Weights of a small transformer language model: 8 heads of 64, vocabulary 8192.
Each number is 50 + 10 x the weight over its row's rms, rounded and kept within 0 to 99. Layers, rows and columns count from 0. The size before them is the row's rms in percent of the matrix's.

# layer 5 attention output, 512x512, rms 0.0623, rows 454-511, columns 64-127
099:71 49 59 41 45 39 49 47 61 50 49 59 65 27 59 40 52 45 63 48 51 44 54 48 67 56 51 48 64 44 44 57 63 43 51 49 28 44 46 53 45 39 35 50 60 55 50 34 52 51 27 41 49 54 43 42 45 37 56 55 69 49 42 36
087:51 41 50 36 40 68 43 69 59 54 56 43 44 50 56 68 55 59 42 48 39 57 52 44 55 52 62 58 47 81 64 47 44 33 38 60 49 48 42 44 59 49 50 48 39 60 50 50 54 50 56 67 59 57 53 50 37 42 75 65 54 31 62 52
097:54 62 48 45 57 41 53 56 47 67 44 65 60 35 50 48 66 50 54 39 41 31 44 68 47 42 53 41 51 63 53 82 46 47 55 49 44 45 52 36 47 42 51 57 50 46 44 54 43 41 65 73 50 61 52 51 48 49 65 45 67 59 57 40
096:42 53 51 45 35 55 42 59 47 37 37 44 53 58 61 49 38 52 60 40 65 36 58 45 49 51 52 50 51 60 42 56 50 71 41 42 38 43 53 52 55 45 54 43 41 62 60 37 43 55 39 57 47 48 61 58 53 59 57 59 46 41 55 57
095:59 55 49 54 48 52 53 38 42 80 39 35 44 41 37 47 47 54 36 45 46 38 47 44 59 49 58 29 58 53 39 61 51 56 42 53 44 68 55 49 58 40 54 33 43 37 51 69 60 41 31 70 43 59 48 40 29 34 61 71 52 39 41 64
099:58 28 21 24 41 57 53 51 21 47 47 56 61 72 74 50 41 46 65 60 53 58 48 51 54 56 41 48 56 33 56 59 68 47 38 52 52 41 50 43 45 57 60 48 47 44 56 44 54 40 58 53 56 56 53 47 55 52 25 45 49 45 44 47
093:44 49 40 46 51 67 29 53 44 55 48 65 68 49 33 56 52 43 63 41 51 45 48 46 51 51 50 36 42 55 60 57 54 57 55 43 57 62 42 45 39 54 58 62 40 43 62 47 52 46 65 43 44 55 49 40 61 39 32 48 42 52 58 52
101:57 33 64 42 54 67 45 43 36 50 50 52 44 44 63 64 43 48 34 37 57 32 55 37 59 46 53 51 41 45 40 51 44 40 49 51 50 54 41 53 37 49 50 59 41 46 45 57 42 49 48 45 48 40 48 36 31 41 46 56 35 58 59 38
101:43 44 46 65 48 53 28 38 66 49 47 52 54 56 50 43 38 49 42 58 71 56 40 40 59 50 46 44 53 54 40 52 45 39 50 41 50 35 46 36 58 41 40 60 53 58 54 45 60 52 55 43 51 44 59 61 47 54 68 68 48 72 43 49
099:54 63 52 46 58 56 48 50 57 45 45 41 47 33 49 27 61 57 38 38 69 46 44 54 59 54 45 42 46 59 27 42 55 38 54 58 28 49 59 43 51 53 46 59 31 52 38 39 70 47 65 54 56 45 39 45 62 57 64 52 60 49 67 46
103:49 50 65 61 50 65 51 30 45 50 40 39 41 42 55 37 41 37 44 60 66 60 56 57 54 61 44 55 43 47 38 39 52 57 68 65 32 54 41 45 52 56 45 52 37 46 58 48 59 38 43 60 49 59 57 75 45 43 41 48 58 58 59 54
095:59 50 58 60 39 61 46 49 51 56 59 25 45 50 58 39 38 38 50 59 53 56 46 28 54 63 42 55 43 64 56 62 49 43 60 39 43 56 40 48 44 60 46 64 44 51 50 50 42 53 43 51 31 47 37 41 53 43 60 47 41 45 39 49
104:72 49 56 58 48 56 36 33 49 48 43 48 44 66 32 56 50 50 49 55 72 43 40 62 42 51 47 65 62 63 50 36 40 54 36 60 52 55 38 50 46 55 57 71 53 37 74 55 57 55 66 62 60 48 47 50 48 68 45 60 45 47 48 44
101:50 41 51 47 53 40 32 51 43 60 35 42 43 44 60 55 51 50 38 56 38 58 65 54 53 67 53 52 51 32 54 30 54 49 50 45 64 47 51 43 35 63 37 47 60 47 45 40 45 50 50 57 60 55 42 36 53 70 49 66 54 50 64 62
100:53 54 44 59 59 47 54 43 19 55 47 54 43 53 47 41 71 59 55 42 51 53 64 58 45 59 65 36 54 36 47 59 55 37 43 37 51 43 56 57 49 33 52 52 56 43 36 61 72 47 44 43 54 49 30 41 49 61 66 60 34 48 56 48
106:57 59 68 53 61 48 50 42 65 57 38 51 61 58 54 46 39 65 69 55 49 59 52 58 36 43 44 53 39 44 45 27 61 44 43 45 45 47 39 59 38 43 36 46 38 47 60 53 38 45 40 56 34 39 44 59 39 42 46 40 41 43 51 60
095:50 50 46 37 52 53 51 32 57 51 48 42 31 47 55 54 46 62 44 63 61 39 44 55 62 47 38 49 45 50 38 57 58 53 36 69 61 65 68 59 47 47 39 49 51 37 62 61 53 46 56 49 51 38 36 53 45 53 48 30 41 53 41 59
098:61 39 37 42 51 51 45 55 60 33 65 57 47 47 42 46 31 46 47 44 54 37 64 41 38 41 54 59 42 60 65 37 51 68 35 33 71 60 47 53 64 67 47 37 45 47 42 56 43 57 60 47 38 55 47 42 49 64 41 51 47 59 55 61
116:61 52 57 54 63 49 42 56 49 49 62 46 68 40 67 52 43 57 44 50 42 39 50 40 55 55 59 44 45 64 56 38 53 50 62 44 41 41 40 78 37 53 43 45 63 55 51 38 42 53 55 40 48 45 59 52 58 63 48 52 64 41 47 46
098:53 45 52 66 47 38 39 33 59 50 59 51 51 38 56 58 61 37 66 46 36 51 69 53 39 63 72 61 38 33 65 48 45 49 51 39 40 42 60 43 46 48 51 61 59 46 39 35 48 53 59 57 52 28 57 54 36 69 39 56 37 57 48 48
096:65 62 38 43 45 48 45 43 48 48 60 30 39 70 44 49 51 67 42 42 34 43 43 44 67 42 48 51 34 49 56 65 68 55 52 34 56 55 46 60 54 52 51 47 41 38 54 39 51 55 34 57 69 46 38 49 40 47 46 53 48 46 56 60
099:43 47 55 68 55 25 50 25 63 66 65 43 62 63 57 42 45 42 50 61 43 34 54 34 50 35 31 45 53 28 40 60 38 61 42 49 41 55 52 50 61 51 53 55 51 47 54 44 40 58 69 35 45 51 48 52 41 42 49 54 60 35 46 57
096:47 40 79 52 62 57 39 48 45 60 48 39 52 62 45 55 39 61 41 62 47 46 58 29 51 44 64 58 44 67 41 63 59 61 42 39 53 35 38 46 51 53 43 62 64 47 45 37 55 52 52 51 53 57 43 50 48 54 72 55 45 29 42 52
098:46 43 53 46 44 62 50 57 58 67 41 59 72 51 51 46 60 49 52 44 54 49 61 55 58 41 26 63 60 40 39 69 23 68 58 49 26 65 48 61 60 48 55 62 68 35 32 68 50 55 57 38 43 65 58 48 45 36 55 51 60 52 41 63
095:51 57 45 53 45 36 38 49 52 43 59 49 54 41 64 51 52 54 56 51 72 48 53 55 49 53 49 58 53 50 42 42 31 56 53 47 55 49 35 48 54 47 42 56 49 45 46 42 34 55 62 68 48 51 43 50 71 40 60 64 48 40 55 52
096:51 74 31 46 52 45 65 46 27 38 48 40 42 60 61 54 60 29 47 71 46 29 46 34 64 29 55 34 38 57 37 34 28 71 64 51 57 25 46 46 58 58 70 46 38 37 52 40 40 34 47 59 56 52 44 55 50 27 45 49 58 42 46 36
098:46 58 30 64 62 41 59 52 46 43 53 64 37 43 46 54 52 50 48 62 53 47 48 61 32 51 42 54 55 66 60 50 49 61 49 41 52 54 47 60 55 61 53 50 40 53 40 47 44 59 68 26 41 61 34 43 39 45 54 36 49 42 48 56
097:40 36 57 30 31 38 52 42 58 41 46 46 44 54 36 38 48 53 44 58 42 62 36 56 48 41 46 51 50 79 45 51 57 32 58 63 54 42 51 52 22 53 59 50 68 48 51 62 48 49 55 54 39 56 64 47 59 55 47 42 45 44 50 42
100:64 66 53 48 57 49 48 53 59 60 55 60 46 70 57 34 57 56 50 35 28 36 44 52 60 56 47 74 41 36 51 48 62 38 65 40 52 41 54 55 51 46 70 33 54 45 59 45 44 62 67 56 46 57 52 54 60 31 60 49 55 47 53 48
099:52 40 65 50 52 74 52 71 28 53 57 59 44 55 54 53 48 24 49 49 61 44 35 64 47 49 54 54 45 51 43 66 52 69 57 35 41 48 31 63 37 52 37 47 53 64 50 47 43 37 51 51 60 56 40 42 37 51 64 53 51 39 49 48
101:51 46 54 55 40 38 60 59 56 66 53 44 61 64 66 53 30 56 41 65 32 56 43 32 52 52 56 31 63 55 51 50 44 70 39 58 46 55 59 50 48 43 45 40 55 57 54 38 50 49 48 39 44 55 49 51 79 62 60 28 57 37 45 63
101:65 47 63 42 75 39 44 35 55 45 54 63 44 52 43 32 62 65 36 62 57 49 57 48 37 41 41 46 48 49 45 47 36 27 62 56 68 56 62 49 57 51 53 40 53 55 58 72 56 46 35 54 47 35 57 72 51 37 62 50 44 37 42 52
101:56 65 60 29 51 40 61 42 60 51 51 76 55 46 51 51 43 39 38 54 45 61 56 61 47 43 45 36 46 57 55 57 67 51 52 67 58 47 44 53 57 55 42 41 35 58 46 48 34 44 59 45 50 65 59 65 48 41 56 55 50 59 57 58
109:38 49 50 54 43 57 47 61 46 37 53 40 40 50 48 57 35 66 44 57 58 61 55 55 55 34 51 35 57 61 43 49 31 45 45 51 59 58 51 34 50 63 47 55 55 57 43 37 46 54 47 61 45 49 29 35 69 50 46 59 52 45 36 60
103:50 47 46 49 42 61 50 47 59 31 54 45 51 46 56 48 45 40 72 51 34 49 53 41 61 57 46 50 54 51 31 45 36 61 38 50 36 40 45 56 42 70 19 32 58 43 41 64 52 47 34 45 42 48 56 38 32 51 46 46 57 44 42 64
106:44 52 44 57 33 70 60 48 54 49 55 49 55 44 57 54 72 64 36 58 70 47 60 40 33 56 43 43 64 63 42 59 44 77 50 64 53 38 45 57 60 61 52 65 42 44 49 57 44 37 57 54 57 46 66 63 51 55 44 52 66 51 45 45
104:41 61 51 61 51 36 52 44 71 28 57 50 55 38 36 38 55 40 44 61 47 44 33 40 44 52 70 32 52 47 50 59 49 50 61 60 39 51 25 51 40 34 69 41 33 65 50 46 44 53 39 57 73 48 49 42 68 64 42 52 39 43 53 73
098:64 47 41 58 48 53 63 57 49 59 40 55 57 56 62 52 40 48 48 58 50 57 61 58 61 44 46 51 44 38 41 55 48 32 53 47 53 61 52 55 49 69 44 50 42 43 36 47 48 28 53 63 51 42 59 27 62 42 39 51 55 36 48 57
110:48 57 45 60 37 38 52 48 37 53 36 57 44 52 56 54 75 51 38 46 41 38 37 50 58 62 55 29 49 53 49 46 35 39 67 46 45 56 75 73 54 54 54 60 37 38 42 53 54 43 52 35 70 46 59 50 47 49 52 58 58 43 46 31
100:61 49 50 54 40 62 39 35 49 43 55 45 55 52 60 49 46 51 48 43 49 50 35 42 60 36 49 43 51 43 27 49 61 61 52 48 40 52 31 61 67 42 44 42 62 40 35 55 40 39 51 66 58 50 66 61 50 58 51 47 56 24 60 67
101:43 59 49 64 51 64 52 42 56 36 61 60 72 64 47 19 47 39 43 50 46 49 53 47 54 52 46 56 47 44 50 40 64 45 62 68 56 46 39 47 56 50 50 53 58 45 56 47 59 55 72 46 72 55 52 38 53 62 63 60 41 60 68 61
097:51 49 37 46 42 41 53 43 44 43 56 57 53 40 49 53 59 54 49 38 54 53 67 35 47 65 48 45 59 65 59 52 35 44 55 30 41 31 58 60 45 55 52 55 53 52 50 50 45 54 44 50 46 50 43 42 68 29 54 52 43 62 42 46
100:44 49 66 38 68 51 41 58 49 47 44 23 24 58 46 55 44 49 54 45 74 67 52 50 32 39 68 61 39 64 57 51 34 54 38 56 60 28 49 59 53 54 55 43 44 64 42 54 51 56 54 49 54 61 66 53 65 58 57 43 43 24 43 75
097:62 79 49 52 43 57 39 49 49 52 37 34 54 49 59 42 35 53 64 67 48 52 56 53 60 50 42 63 55 39 42 54 38 37 53 40 33 63 51 52 63 46 64 36 64 55 57 35 41 46 46 60 43 38 54 65 32 46 46 69 52 56 38 63
097:46 44 55 63 52 43 53 62 52 33 48 49 51 65 48 55 68 53 55 71 56 49 54 39 40 55 48 49 28 66 37 45 66 48 64 51 51 60 38 43 56 65 55 45 49 47 43 41 50 43 56 45 40 51 46 45 53 37 52 73 47 46 49 46
096:66 34 69 56 35 45 50 49 43 61 62 45 52 62 50 45 55 51 61 51 59 38 57 51 36 44 33 58 54 46 55 50 39 52 30 40 51 48 47 55 47 54 70 51 73 61 69 58 25 48 50 50 52 42 47 32 43 45 40 48 27 63 50 38
105:40 53 53 44 50 47 39 39 55 44 50 61 21 52 54 54 43 38 32 37 49 57 72 61 66 50 60 56 52 40 49 63 77 42 45 28 38 72 49 49 71 26 32 62 50 45 40 38 41 51 31 55 56 58 52 60 49 62 48 35 74 38 40 43
097:41 52 49 50 41 61 38 48 56 57 50 49 43 58 60 63 37 54 45 57 35 67 45 67 54 43 59 55 60 47 36 64 46 39 65 42 54 44 65 59 50 42 59 56 42 58 42 52 44 65 52 55 63 66 48 61 30 35 43 52 66 70 36 64
094:40 61 77 40 36 53 58 38 60 36 50 44 35 58 52 63 45 52 47 48 61 53 61 39 49 51 49 41 54 49 52 32 49 56 41 61 61 53 48 49 61 51 70 50 27 57 61 31 42 45 60 58 59 48 56 45 62 57 52 64 49 62 69 47
097:31 28 50 52 43 41 60 48 44 42 60 33 46 46 48 32 58 46 48 57 51 39 56 58 55 38 47 40 56 49 67 58 40 37 49 53 23 57 44 61 38 53 46 54 40 42 64 48 40 51 39 37 57 51 67 49 54 52 50 45 49 50 57 47
096:39 66 63 46 56 50 45 43 80 37 34 63 43 45 51 25 38 58 53 41 47 40 55 55 59 51 36 50 52 55 43 49 46 50 35 42 52 28 51 44 37 57 37 40 49 40 48 50 52 47 54 65 53 54 40 42 69 55 38 57 45 63 39 51
095:49 31 36 45 60 59 42 41 41 52 61 42 47 33 50 48 37 28 43 48 61 32 50 54 49 45 44 62 52 43 51 44 55 33 43 51 42 64 36 38 57 39 53 50 49 47 50 37 42 47 65 67 44 33 48 50 51 55 64 68 66 57 52 57
097:50 39 37 33 48 60 65 46 48 39 58 61 53 37 32 47 42 56 44 44 42 50 54 62 54 63 39 51 63 44 37 47 47 43 50 57 53 51 55 61 63 54 76 53 47 45 40 61 46 60 56 57 52 62 37 56 56 39 60 36 60 61 44 41
101:52 36 39 36 51 52 53 63 62 61 55 56 53 36 50 54 71 69 48 30 33 79 45 70 42 68 43 44 64 54 52 51 65 31 54 77 46 61 57 51 54 63 43 63 46 50 48 59 61 56 42 44 55 41 55 47 42 57 48 43 46 46 47 68
094:60 38 56 41 48 61 59 62 51 43 64 52 48 41 47 59 51 45 71 58 50 49 42 54 52 51 51 50 52 64 48 45 47 33 26 45 34 69 38 61 46 63 71 49 55 55 43 48 51 50 50 48 50 35 44 47 47 45 49 59 47 47 59 41
101:48 62 40 43 64 47 62 45 57 55 33 66 52 43 60 52 53 47 56 67 46 39 47 74 50 57 63 70 49 57 47 41 48 33 28 43 53 54 46 60 54 37 55 52 65 43 29 50 43 75 70 46 51 53 46 46 42 57 57 47 47 56 25 54
100:64 68 59 61 33 57 45 52 42 37 54 44 54 47 49 52 52 54 40 49 38 55 46 63 64 63 61 41 51 57 42 44 38 37 56 40 53 45 41 48 35 45 53 39 55 56 45 27 60 51 49 48 49 50 51 66 46 64 40 47 59 61 51 60
105:43 49 35 51 48 47 42 54 56 53 35 45 51 53 41 55 39 51 51 40 56 46 66 40 69 48 40 39 49 59 47 37 54 43 41 61 50 56 42 52 46 40 50 36 49 53 47 49 60 56 64 56 42 59 41 48 37 48 61 51 60 53 47 55